Each number is 128 + 32 x the weight over the matrix's rms, rounded and kept within 0 to 255. Layers, rows and columns count from 0. Numbers have three digits each.

# layer 4 MLP up, 512x128, rms 0.257, rows 308-407, columns 64-127
124133110144143085124143205129089162139167117164138093175153146156142063074123118103143081188081132112165142149125087152157151144086122175169111174161136228145122107111051099124207152104177171
124081131163181099106139163121156136135138070138131118117163110134114109145192109128159076122155130160112078187111125170163106132136100202105174119155155101106147130131128158147088140090145152
135123128125121128132129127123130128125132128130133126122128119126122124129130127124128127131130128133129119120137132127130125127131128125122129128123125132133124134134128127127130136133127128
150147125139125113170083102116156098124109106127104157121128174155180095079135091122119125159151142180120111115140081168122154102100144093195121136152153104146177100088163123185117206185130173
149108080086139105125145130189059126142134139123090058104120129137105141142153077171118124114205093126046093125118114095107108118151149183184091171082156092150128095052187119156125189139157134
097145132120145145100148149096141104129117164165077113159145108183142111124142169120108128134126112140144139116185132163128077129156144147160097143106181115129136171147099082102104184154079090
118135134118130127121124137135122129139125131125125145120124134132131125129125129121123126120106114128118134141131109122119127124127128131146115124122126121123118137135133120126145133141142137
131126145116130110131152102137129126130109168143114117131124110122140104124143135138125148134085112127119124141140126141132124137139102140128148139128133115109171122128116131122130130135142122
090157137084136107141098145150139084145062117159152152065153094169121181132140150182118173118106116176093123119161157159109139158155133093162125152147145107160124151147134164154136135164062119
131135126132125128122128130123132131131120132132130131122130132128128131124127133132124125122138125129125128130140123128127120121127139129124124119129136128135122128130135130130132129128125124
109129178147161102106184200164132153083068070192141062129155163125120139115103076173112107089071078174091129156075144105135065091126089127164149146122106150106140104184131183114086136110136098
132126196148149168098126085163134128143109151140084133099140096157160090153158146113107173110159115138185161061159140119097139107151121118121140139119131099161187099110112124118145123130140147
173150180114072124099137109145127120066096119129058140075128159087111120140107125140124094119168174132132095110164076127150110149147125138114162119089190186129075149138112058133142163134129125
165135185087155156085097116127089077152135124133130080112104083140114078149083150153153082082101062145113103105114119113160127080146115190169169218182118161081138122148139173157146129079059128
134141166089159088107104111140132136141123157097098171069092118184119144121143157166072149170080118153134085150168110116152108168134154204163136089139160109138074174082106150106139154174157136
158109174073111145123092140146172089146130141134194160063166136140100093107144138148152139092170142122098050164085162162081070048170089108196139117167140127187079145135103144092113150163113156
157105176108165159073183111097096169099160123102155077104144122177127105132177149144057196081103143151132171118101122129184134155147118128146096086127150118133119076117113093126105133169131171
088126103122184149090106121154135184111100105169104150116138096185160090138108124160119138122088130123124134142164068118174109107161140140161072129108172133123115155159143126145107115119208133
098114106130096136087047133085205114131141088154105102131103141143109172142125172058135147074131136171116149163141121139044133163137064146147062163147123114169102112136153161231122153122065120
140127165107091119176084135061188141109135066131091081148124110093108131111172172114107188061086140153132156095138098160089115165085084111087163167114148134130174097126072188078152153077142148
085102109177114173171142128102100097119115172099051146139124157164188151142156148094117102134048146193145133140152130195152038127113098147202085165135156154208165173077103090213147097160118185
126123171137107094147111131170126103150086157136144120160170122092106152147068135176076138146172200148058105086159048175094138072085088125203180134191142150103132129133103106099165116077173126
099156142120092160081155147082173090158139151111163118119162165127122122111128180171068167137071155160187119140123137122107111200149101119106232185071134146153113042120108125120140170115134173
125098079066176136126136114110113090199152142118162161165163184093076096128152097129166095103130116138112182101114159111078126064117095163142151148160103153114099124063059130137086128056117093
088112136130113087133108132180140099117101119160115156158096096139151166145111133152112110171098148120145146120143143127138150125163105152121100134138150161145109088133078123144162152128110077
124138090118098185126130194094156120128140150173161129171110108131067121121172106126132117128127152146098164165167168092112152090135121154163056112094122063160151118175178118171116081114171139
118143158103148172119050065157147169163095104141136137107061139150139143105123142106081113097096138129124089125138125118123142184177120157074134107128167072130211042090066161099098221144115154
137165015151028169129068190085187083164093143111132162182122063036051061169174254149154128076117152165108227140081090153031177058201139175105000063097157109101026142169157107223163090150102186
192108089142079186125102091113136163177120086101136126212117135145071141103197044124127070131158138162125135076227133100149101090098150156147112155101142134195140132089162143136107133141119100
120062133107130109102116123104128103114117100128117114130159091124145109122063139118098125125145111140143117142140114114116121147132121156126129106142114149121137121098105058122135156131078124
124123140126098130113142160138128107123138136118121122149148122123112133123107124141133110123110125128111133137111116126126130139145146128116128122131119125144157125134128135131106145117134126
118081171171106101072137115091104128171136166100140154144168172239087115115155152087115129113122129085039132147150086179111128138230137065079117123152191148082155112131083184098128116122105103
182151129104153137103132138107115148174161123137142094125122097168117093125158143106102184137176145111139156112125078145136135110166136119116124141137117125128149113105149107119154112141145179
151134129034142102046171164086155152168063143148111094092067191158236101108122127168104144089146117114156118202115094160136064107077056118120149150192109147079107124137153118110119187135157158
128174133164104135125120122174056150182155122129155071151160162170106116186171113056132059144115129153137081126066107147107130081151090151089116132112150200103174176164098140163159148143173163
126134161147115109170108159143158111116102193194106186069158128114166152183112171176133132112106136097122145091154109135150138082155165118107108127154167133147110107072156201093185117142118042
094112064116082155154092191117140092145148153128161178142145135123110115132157111087164120162131124157138151173137102147137147137147096101102135144129128104130120158148133169131142133173112105
172123203117113068080104121135170103100190203146109075144131123185092158168189163087057183057165160160078176175147142138115174108129048154133158129093192191072150148096082126167113152195068176
128138125121133135134133130130131120119126136124124125126123135122126127126127129128126133125140122118126120132137133126131133125129128120121114129122125137140121127133119134129133127127124126
188146146121183181177107116137169140117162180119133099184145151106069104052135141106096163168093116150149144125161112108194118053124102156109152090116117133112140075148148136081166145131134148
127130186188143112100144142095080157171054097134114126171140085148175081083077154185110084190112165154115080081125122122102130151104158109127121098106172143146113099088150096144142190114117087
146133125098142160166191106171160180119181144089119146190135147114131121163120136202128156179101136164077063100149126085088122152107114100101101125139173123151140142126098104136099140134101120
080160206116083135174139145110115145095084082129131127147130133174199089096190081090092141170099116196084116138196146180119104146137146142149119111096163156167150145054225088132180112104133118
166127122113189145128081182095168083142143139089167116117111141145095082168116124152156152110093104148148132128151076149139174181144142116151117100124142112136106108155193166142128186164131101
137124142136120126123138115149113116131162147098123173127106130127119138143159137099130136114132146098132129123168144144114116109115149152140159100102126144118077094091136144109152125128126118
155151164121135148151128141096185187120186106140098119124100127125139179108115155090154114149130122156117149189121188081159141066114133171119124092138173146172117107158129147139081063011046079
117095152078106094111165144136108109133219156150145118083154148171163090116109104147133132142147092118094099135095153128119161126150139175154130155144141139176142156155113143131106128202159095
140169158200089150106111172092113169127105176171083131081142201125186179092137097179156164093075127193173136080158124131159064213115098179074142027138064156128108072097134127148112083099113155
152167105135145142106130184114162131113089102171140136130078173122168049098122147165133148181106165122057095162132148129117089144153064182084188184106143128092119123100124133145104165103112125
119139133130125135127129138134125122131127133126134134133121136129121126142130122119137119132131125120124131132133113127130127140119130134125125135128117134120130126137126122125129120128127130
110169113162048148109139136133167137173120110158091143086136079211058117139144127170087142134207077200114132189084110086140160078151158156133121149096144091140074101164165120106128151129104108
127169157153148139097059131136124122182074089126140140143152132092137040119120079138111110160096139174135118132166094102141160185089144115146115126169101171087175081149151131171144155101097186
132155133084176178143138115202116133154164114159131125177107113098094145169092124132067151116167116166138117112132124167109094059164112131102141167143141216106179115200052182148132146127077137
087116104153138168164123117113131082098127163159160153125121176139198179119130151183168165076110096156125175160174162158078101169106148144154111091227069128106154152122102130145086106133156159
057114191146095088061053107167147065158180093089116107126119125105109142089201066119152192123054104146098149153149129160127070249160182117064160103147138155110110079128116132140071150151103172
134146153146176114125141149090113120104186168048148134154138170105107106077166169145110154087142042105135155121165088146137133101068140143103134125110176145065185103086190144133111249090111152
129161131127099130107145140142100156096118131158135178107109139150127130173116105113152124097090139163140146142160134097136114110114115106142133109147129094129162103053134091156110146137125119
148132161127141109089153133144149133123080174116189133105100097078115117123129132122143087175098099136054172098097199134050136149109177121099135083114174086156144102143134113134090099114101129
133133234114141255092056133115187120159137149109095165151140168116114155081182127147156153141172176161130184091181116138147142127136106124086180122173136143062129075136161116171080115130112119
169143141099148154113133105161099123094188144182101173154087123124092124104112123119162108087133072127128077100122145134128156160172178113176086069101146080178160117140121172152092107050180176
173142091165144156146151092140067107149114132123073094158175156134058162131092103138163137126109185155140119098153107166106072153126120151065184179113158117085147130079120121163133057108163180
120142150115139100165117161073117085167172133121155164131162117131128147097180157125179169142124089133127129189120171173136125184168092171104155113058090140122130092094129135103045153074178111
148141144064115153145087146145160081109074156138119136055103149162112177187135164094058181089120119176117148113128160118128130094155099083142119197110111111134157138140056140142177154138142178
097141149104109107189148134086112126126145119094143136118121062124105082120119079091125143099155158165142135149150120112115110096110145167097092119123098177116091091117165141127184113105118098
122129121128124141123110118131128141134123139132123112117137112128129119136131142113122139134150117128130135136125129117117116132137126112110123126132135118121121124106130115129142112125136125
087132051164157082096146161192160133172110164114125122125172061101142140054149136129137118100115186127123140071117081242111129040185104073123142192094181155150098122162069098140142221167135121
210113109089134167154147140108099113174141120197160094092123137165146133118084154081125160087147089151135080189133096133115132161122071153155141132140166129122115153082093076129119089104098137
123124119145110167165132134141183142100107110146125092132148140090114130096138143098093153148135143111121145106204115141144127150188114096169119097126105150117145064152128077115105146127119129
104092172137101147160090093098079147109138153184184074092155146116088134174142090142102224138076113119142079091171107157176139110144171141177109134110181172080111118139133085091125058208112211
164135115123107125129053099129171150122115062142156150085124159174106126111165176194072166156120178117102119182178119139074131121097133121104146155122148128150145112139205111177166140177085146
122155108126126144047135154141168166229068094120148140123128125103135176097172126148125090113105120202047167149085121113122128171171156163112103063185218123129069086111098135147112082145107119
125123127130123126123131133129136131132128135130131130124125130132127135131127118118122126122126123130120140122130125133130126122134128122123121120122127125133123133131118124128131127128129124
105060118151159128071099148194103116145137151132148054097131087156122139100195119152162132124134151159085128105096126124121150108128173128020093146120176165122164184140059102112107161122126110
122155110158176148144123157179081173131147137183138116118122170109137082083115128053105084157140115106112146135114142159044096116126126117110045079142172130109173106111121114128111159140154154
170058122112083096121173070114102110170108097213122150087077126157153079155132099103146125163130147117130127130108100116147146128143119125088104136090163117159137154100068147143094136112168106
123127162106152138115128142167177161120112115127123108132210170157142128147149171125054134117178170150128096098117111105119065144153131132139168143084114114080137087104111149163172158084082123
119147157162106143154160141167081118111119096151123103108152169207165064079119077175140136119104038138122085095098129089101124130127096177152149088077122123138167099077177104100107191111120146
092044171107129115102177139165075152166138092206121151089063076163076133173188013213224114115077119143110088117106095151112152159154180193068115132155101103146141154132131126129087164138090182
133137124129123135138122135128136137128141140130130128108122146123126129139128107127133114122125135129129127118119110122136119132138128115135141122122126130123121115137129122147137125130137133
119058138134187115156142062111087111181154162120144101141126122123108162121170050184130087098095123128126166078095095129129118132160163136133137120142108111124118106112033097149160120150090118
133122238148102126154139123181132142114160115048161186128094156152149104192119157059148126134146157153141116146108085141141081189072134072128135133184108152148160165187088087178162142145127145
166165096176124205128141096160121149131053129104149203085129178131131143068132122141101139124105115117161100185171071125114100115119072140119160171151087132137119173102102145141174181159164174
103095145083106098050156059108109141103207134174107108104137117168071131097184101116109170109155181140140171120164159147133076176131167167140119088102113174152176104153181070122111196116133101
123050168099107099085180051200148121189080064192122124108157050093118125176142158121091126163093117154144150123176102175086128118165179114146124173130161141148112120066108115036139065143128190
133163069075088148147133109118082125186146138102099123126104152161149138110113124116118128145123161198161105118171112139162109150127072167221135152133186197049138076101086106166098164144145191
079141136099142101172187112099081118169177143113192111069123165146134128107143130149093110173128120205130105146178091117112086125154154155173116138103133137101124087120104200145163162147107162
107132144157094131130144163088162145132175152102161101131144135116102151120108124099113172139130122128170141143139136078124110129121122132120099100159123131144157141156140137133113123130126131
204124135082074076169106132078167067138194123173087149069130157110119192082126078074164132117113137122120094100200158045122102066113152100144088061087204152158093093116043130137136166122084043
120119155132158181071159118165101154085155091143121092168090140151113104118089130111100192084116098088158107091128097070110137096087127122161124161098155188119124079191070086143196139145045068
099158226157083114143160139178131142141114098157187146106140140154125091113174152117131106165159152127063143081086148139110139101104043120145168048105169160098138155119133121103106154137121096
127087199080115139151111139145142119094180104143120142058076123102167177096126206114169158117102081110130101190188144100095193147163143049039104071177107135154120124151092126124119131164129103
107104138150107156110138128137170152119178108119117184143094129146151105154113121073130092106120154134132171124171117119053115147180125153110150105127091117159135157122136110165131150107118087
139070138135129183135118075089162086128177101109129136166133108131090172082112124119186137122092164127152087124148090121124158138137145136148076097108116115094170119084154134155184138135122104
155095134082139138085145087120164101168140103166112127178111123147150143116164149113127158089129176135138135116138176097109134154097114114146093111162163112115144131116120113137125133118150139
146120125064098175128211139099103089165099160168135118108102119151102116173112120200153180104141121164130165119137073153095156108188112143106123165089152077074135120087122125152156132088150110
133153190156126141115119146088121127093141134211140120127155159167138080139129112169103125191108125119046089129205074125141202203080114115093135096140100136114182115110112047112120145164167183
130148117138139111140137140098142121129117108139111116123109123148127126122144126106137123125140129121149145129125111103122151141136138123159112105141109133115124138136112124148134150128144120
105151159082155183129177120064141085118101190067068093144148136139137204185156178099110168105099159145177173137141122172137095082127056126163163101125158135094119150153089146180081204113134161
081139131179102109089101122148153112098113187116135093129134096129159078041099151247154129150113074136136147157143133161075050064127149134077105113146141174110137103139202095160053154191135201
116168160134144090166187106118178131104139109144208062132088102110089064085155127178091137149133090160129149111101131053129131138114073100091128109139142097135153138098094120173103162178102095